{"n_head": 6, "n_kv_head": 2, "head_dim": 64, "rope_base": 10000.0, "bias": "qkv", "init_std_o": 0.00971, "lr": 0.000629, "weight_decay": 0.098, "final_lr_fraction": 0.0}
Each number is 128 + 32 x the weight over the matrix's rms, rounded and kept within 0 to 255. Layers, rows and columns count from 0. Numbers have three digits each.

# layer 3 attention output, 384x384, rms 0.0471, rows 145-212, columns 288-383
172130132155146135165105131114170084136124106125143109132147131123118098120136099137151131112104127068129140109157107122137159161105125119152138146160154126146179110109100103130147141117105139116163129129129177143111171098144115115080153113133143139147167085105114119140135137155130102120
145116149112137098153122136185109123122133144125156101131128172103120130161176121132084113057092147111144161175130132163154116185126117149123122098114108155091143140118173159108103109102152116113125121139147086120154126170122136065151104131163124119128143096126158142143063154094125141146
101112185131080124111150094094071209107083131130095147076147140103115159148116128067171167135134190144085154145118140150143142130113070095094049138104120125109134138196124157109141169107153120086103184092118131109149085123126167116127105113138147086190090144139132188111093120165118137114
168120139162135126141125162145122118185157141164125171110184137141083111120145099126090143102111178131141163139178135142157150142142133185148128173092133105106132155096166115147138138199175070124101163159093125134118107165154138135180151135103168069189106170095123127189128124185123149081
112148114126156082114127152115098178106143116154147106144138119079137116120099126136140145086128117149162185097068097125087135149128155122150156134088105114159136080198112147146085088119131147123145106110106127105139162137087141085165152140155118103104147078140098103074130154066117152144
140132115156120142165119121125079127119126189141100153122092099144079088105150174086108138176127171083155149125130132119162125108134124124187164154102177135084171147132125121111104099126201152103157099131123116148165152087079137143105166193103138140118149129096138118132108095134145152162
105120115177090098156155145178148124096172071156099113131075113137157108145120122138190103125119155114149106120137144131149090114113170159133122176127106172126151155166177117131092132131147087124131145182107109120122124144103181096138156148123143120152115119160089130141100114130128102118
112119078091088117153177150178132125105093083144143085103108130082177173093163109113151120128096117095143092114127157161113128144155116098065142084139145108096173104072132123124151115109118124108146072146172175196155175090134107123106098128125110116144159119150135098128130157148155091109
145172122171068124112140134165157094139161087137107101105138154105109141155161095146137169125108139118159110106152125156084109096155112097128154103129094138091180113080128111100157072133119182120125114116115119124130140135128106144112096131125064103143094123140176103152158084134144115116
085140105104149136142093100163097097099111132149113138126052149150141166160085242086128141119122166101138124100107103114133136153152135123152123124123129131129107104115116155129142081103119144095187105136175157122086175127034129090152147166145157168144153118164115115077181082133140112161
125162082117192158098123174146092137101172133145129132147169179141121075104120080164157121121158090112136158095138120099111102160124128119163177105078144151105083110149108128117092107138169152163081097116123116103143159113122082115155151139137156143125097125093101121128074169099171158157
108099088147080150092207102104124179137163052070169121131153106087136178049106132138121072075164152084102163115084101113155183084173187094147129176098166057147090125145148108090155185109141110116111115103126152153209150100089141150136055139152164130118121119122131077129118114141094107130
136123174158125186062095126152118146072142155154164188137143198106116105108124134132133160177113161116118144136133129144154143102173129102134080126081106154105131155117142110168149118117154137110139160157103142115165133118119183129103148108157127092149144102127118157136106113145119179113
090124078129099140125158060089120148158094176116118110143104099093168188149174157102140096117124161139142098179163147140089130154137149191129120164157128091126157111109154126170115142146188116098135112131070169161153112105135110099134128090091133129114157090174131106112188116170106104141
166141131104071110094109114120087103099110115162198164096137096145084153142080148118094142138109140126104114139092103115114124102106117114090131120097131103114123178127140144128141151123149094168161149097147098151151120119102117118112100157170097130136098132157149124062150116093151089127
140141094074138096097103136159069117167076129128142128174114166157060146113110123118128156133119101116168142067098059094078111160158137110129155076131075137118149111121042096129155083129052168118148124173118121086072154117131097162118134153094120159106176129096158102114164127138208145126
187045162110138107134083102157187065171150095099056144133104126124107137113182146123171132146096203119125179113135121122134120132114077136060127163133118114069161160120156118155166109169168123108081168136134132133115086107159054155080101137053122121137130149125134134119163130171173154084
107110146161142135148095136186127136149107173108095166117109100117125116158170110028135144145118085109123146146139122088125116153141121156158146129114136150136153092077135105151082076127144155087166098181167172126144146138084154186120193151112171129151125146119093126137114064114131147159
093126086084157132158126173148123152092136070190095067135149190155098060073102133119172134106134084088149145100134137112133070133121120155158195147113105128097167150131131145110096139138128147160119104120149150111126157122102148162104137141081107174137168103094088115096123145148166090158
167156118130119159085157088123136059112142131111076168152139162128083161088156140112144143187086136117128114119102144097141111145122131132131142139136081127113113133157134085133115113125086154136175140130116148093123122114077112098132170129106146178113164098122106097113171101093124152118
104083081121121146127104123130131112116116119131078146083139155082021113116106139129161141166133130118111092117133165101130100117123111081154136180124115127147144118140138126140148133126139134121120140126120139070092131087069130138096182169163171119134097117130114125080146095128164134168
134170116166138163148110176147112103152095108160169158078114115182161119140112194055160143121144177135095081159137111155092188182184103143086056127171099062139138118055127145123210136114125080112139164141129184179129148128171092116162075169166133103147109109145110115129190114164098109120
112092156137094086158168169137123116092197109236190042056195116122158108115126118117118163105124177102161133112169105134167135121103104093102088115079125147123094104065142116173149111124201153124126149141122122127143135087113113096161162158140121084191137153176077154139137112155125155102
123156084164130151148114170145126132093113169144116127055132154107101102143127076115131102165110119096154144137085123157142104124160128133140089130102079159094132147121144140110130125119101148122170115168107172123151146140106143114134144119170145069120136095100140133088110086135125137134
118121123119151212116149128141117068093159153158136185120122123088106116154150109135094107182106149093143115102141161122192050152132095137126153146142108149103139149148162113133081089141166121123148142094151145104148114114093116107117171133137186142165131115127091181157089092120171193127
139137131124104125101155137104127110120096134148154176088145136085176109140143149133121130117121182134142097164177142155113119160151110135110109133116091179051166186084099154129125114157175123098084140156123150110110078134114138117145135096113131091134122154147152175177128083162115158079
168147138135170134167124159130149174106099150117156146166165142105140094107118128175104133143143100132140158157134122110100166157120117139199140098114154082124106148098123131127174154153161129162142105093108116178124121100175135143150100115148131154105126117111155113172092172116098138100
065140114133147165055118112152141102072151132131128148169139175135118113146079119148112094132112122124112123100094141083160103140109126123160134149145111156108120078181130161157089106086142138084165095150160163088097122130041107115109148132065204182131186133138088133079136137150168101142
141128208120116076118082108114084088108123176134170181146127141116161157164184177119131159100066155127099132136097146125119113170097096164070063094143118150094101145127121170133131137102108106133144190107118134123110146141163111133099079124174143139125118099131161148134157166154100138097
078012080101126072115130111217169112145145106127137066101135122124160151153118103119104095152132128100136160121131146103120111114107109106130114134120133139125161077154140142172107180108159136120138144101119174124128182134121169121140180122151141157122159096144088130138178135120096147142
142144141131158119136128150152118103136080098125161143114143148102137137144103104162169161158136147126145115149120168134140178107110140133179119145193152110130106126150108146098159230172161076138136153124131152153140131130143181120125120142150110133139115114101131107119124147160137136160
144092147184066109103131075147128119108143160086107177092137036088106135152188082115165113162071175165167143164174158186127126119108098149119124115092125155076178181114166127150141132165154148158092114144087115124171077132176118123128120088102100070160089104141126143161117138138120170044
078151163113185187102145139111141133108100143050089129162142175086147095155119126102203150156089088168081132141143158148146183124122152133112081147196094124144134103118103176073136144074085112127136172144172132150154149159145183114126158124170146108137154080126106173151107151136071098125
151143150147111128117091123101138112125071097147188100103173108143117121134153161108119153131130144130069123113107149100129127169072117068111094115155129126075158126138182140109147143109116093151112161110156128083108142110115146138132128143191119169138123109107136131128111133106110118115
131114135137112130135138119086191087111122024130128113154090145118115143182126134164193136089102099116104166168135168148078101092120158127165141116155196100109115155117174133131138152100142104144154098103100118140135121135164123113070106112140170200171111081126108148107089207096104068141
106070138148130093084074140176136114107112108184135118081144195101134126157158072131092099149124105141107118121112132096155087124137106110124110107125110165112113159105147086139122142144093126125104197157115098109055125159105131122136182131139176155134129147166101144135148114116124160174
125152086138140151158110168101122137112065159143099108137126157104178083125112159133068133128119126117146077141136152155123154130142115109132128171168111104113207130136175090153111137139106102112108108137108161130153133119130149117104164143149117091093157123122079130165108102115142113121
129119100159161119082032096179093162132094182050130113153134155125080130083151149096076109116139154143190186096157119134117121121107136138135144099154101144137155134128139147174114129183120154117143138171089100082102090166131121132092186082106119159082126114103160087154151102121135160143
190159100111146117154055145188143095123100136053052150112144118117079043091195151166195167160117142113094114139184133129134179178146092142126179130119153102133118200070087122127141109157134137157123130153146086173056126173179074119118117059054119098130119124060106121183121117185114159117
132100161103147120143131081156138125160105110084137100157118113081133129119172184139147097143109146183159144144124107135131104121077125138118157128121121144135145140149151131152127132187131125123131146131146119149084074179159122123170081165095101128142106118161133142181086131116097142068
138136152137159122148103130110102123198098109133070120139186142195125139150128173090155172092135143108135121124133110129154153128142152096134119104118132147137126073093100115070150107136098128132106134106158136166097137087115090150109152135135133141163160154123105126137141112116162128141
120107137172065163163097187128125124148104086157104097132111157092111101085162129105167141142122152097125134106114113102147151124155117105140166183110079137104159146110149135136146116159098135137152094136100143126143128116132122172087101087102078116091163084080140093117162084148132149119
089147148100151098071126142155075146155046112145149147104084067152158226155107119097102129150117137105125137104077095103142134114129117141102108135112149127134123105177143163118148119113110089133123135125147112160155147102126132155117096184105132131089121131159170107119158090156143122137
135126124114141131181069087129090144139115183119045129175145128177137127134160155130110126095148107118072118170141116139156139154149118134140134134144113137150113163076136114115097114160095078124086150150146128173069051137140153118115115106131128148104169127074156111159166117101115143134
149111152099156113104123119129112149144086146082144104157125111165087161156148129134115106104087133149134147119146143135114132152088101133121134109118143129134157141107149146149110137109115130100125105079139115139132113148145112110111160134097144109193124114133122133153138153118104132095
149133139161045088086049112169128098085172121115123161108108144134097206120205119093100119141179173122116122124138136113162084092128115126103076127122155129078176125106170104146120149136152143094135182115116100104129127109123103164108142137112206134124106185148130124093159104175168127183
125155127088142106136077183091091138157108168076066190183140169167175128093113147124107130153208121105163127173152107116135119160106080102161170073149132135143140099121089105141172119150092158158175121072136120116098119124130109129135177105127116159144143109105129116182138134111164157167
171099128140143078175146094148101082184141067151121111163119129118133125159188170151198070104139156151125182111118133083155118097089130163114136141125150117130152154148196155122137126138084108078125107136146148142170129156169085158071112117068125182169140105121101185126093214139106151075
089138091130146132044167120130127142168090179086146138104085062157094170090078113120168165155137155137133124102061112112199136080149175136075102146148081119141113116128084097121147149107112092089121120114122145119193116077092113183102155162133153117105100173155118145084151116176174111101
166100181126104091101126110129114152140088186049099139112143207101111111214142184187091087162107145127133143114109143110167156127096092118124121188147138115165115156100176138174132142142102127105169169137102152104116127144087141099113166086129209092129157121117119142121171112088137151170
126101091082116120149094146171160124129127123091084132138138135111102111109142138144128112107133107135114112117117103130163136123136133108175109143110128132131127116131115157103135137129112124125114136085157124098131157128126158178115120103122156162135125141132149125115095139104124108131
143139135123119142152128163137139108120124128112112120131122121110119102114135146128130136159154160098147149094122101129167116101133116070138115143104133158157094114196109126119137134133186133121116123080113156095145121122086131154150117150148121132135096176144133136096102100115164102157
210142097129101109148082100181165126150129126149143094086086077104144143068151165082099139099124108149068096176106176155104113144183094097120091069149139103073167152084107147132140165091101135120123152085162125111142093094149111162073111123152129130105138120149168137098164148135107114085
135107150067147152073125166173129082159093121170143133153097110121118181128134110152107140087061137133112125069137149112087143163153114095128147073154143123119143096121141135107082087119187099163144126086158111083114139113137114167117128162139135167104093185127173118110138173116116072071
203168133143089136106145124083140094144146127088191129159096165083149141144162134164044145115085116184125156136123151164100116124119121110157141120135177067119112149152095140138138139121178137139130096114094110136156089104166092154145107132153128146126091140136115148156085173092170122112
139087136140127101140124087127168159133139116117099072125102098133114138166158128155148122106104131190090100156152179170145096149107146100096107064125130154152146109133112124100107108092139122116100108134110097112126086150207147157105077104144084132114075140130176132203084193140030125084
131121122122148177172135119127104147145101121126101145103127098145131127106153103114118105136144147171114106168145123142095103129114140081131157109106161102151101115113143084134152131179181124139080099098117100138165066149142115143132097116133128103141075155179126084139104087104088138148
170150122175083131132152105120123209107145110083172133079114127059106140131104107138094096140163194077159186076152132170145115097105081106160158156092137154103166120130156127158142114163174129138140111119087114136169140122119170205106157147160145071164081124117144140092103089116173126114
158126165169080168150127122117135177135109128152127125065086111131157202145121151084104106160090167122139127119133166157139131112120150086090108125125136162096171099133157159142103110109175122144157163115097157093174116133066178129112126133164147132109141138133196149071150125095077112097
170143122114083114124143126126134176108173171155150096094128191078107131163138142176124170140112113115138122189132128151148085161104113138156161129120096169108173139135134125114087124143101148122103112113105131144141126150117120105093128096118103079127149080112088163174102167106124147110
152135117087158092149103152152139109084135109186145155116144111119135091126139161143099145087115064190145113158117132139098108130110134162121110049112125135135128149101090071138103139136097112111106106121144075147132131157134148100173090145134101126128145141116153117116125145098095074101
134117114157090155182145129152191138086159059139189088092143133117164138159142084082147086151076093115124185085153130080071122155151077105115159084105189142118113097102123157125118070084172162116137119137125128159157142112096148150136135104167144102142146132162139157068089122109132144111
145078150146067158133118107139141121121149130110118164042113098112126117171147137072149107165085100161117091117129125153086120142144142147128119098074127077129115147104089140133129149144151145128087141143109096088124101147140126100150108120110115095124094170109137108143140085165123132065
066115094162157119148143170147111132089107109162129130123122141120136075137137158151183146158109149103124131114100123089145105141125141154145106152129146101127112145142142149147117103132155136119139108147110124120117154136095114113110156147146132176147185109141071165113137129170170147130
163092126117132085110163116145145155152138133108090152102144149123105100127113160109140095158134163138132125130150135142144129118114106101115120114121131109093137134070151131150107107178158125125099106102146079131151092141145117130177126118094097077181103135109091125138134129104102161143
103122150168121152156107157121132124123153126138108169078123132112131125121203067070175119114141154111105090123153119164134162126153158203066060123122108113101111121074110140133156116143101144122120187213149141126125141133167101114126057171127129050108123161131159151168166099224119117078
128075137120126134136136087119161077126118107051137156125149093121136115167092137153108162094134182161120109131149172163133063154106121112088124162154112122103174168135187132158092145112149104117057111104122112133129077161124125114116125068138137114116104108149120167125084117086105151103
131140116150097203140098099120105097140140156099127165095123108173155123154134124113120106171128116162113111129138152124190083142155132142146122121089159170090122131117148096083119056111144154126133060144196126114114100136122100113116141112093139099118116159180147160125087122127086140119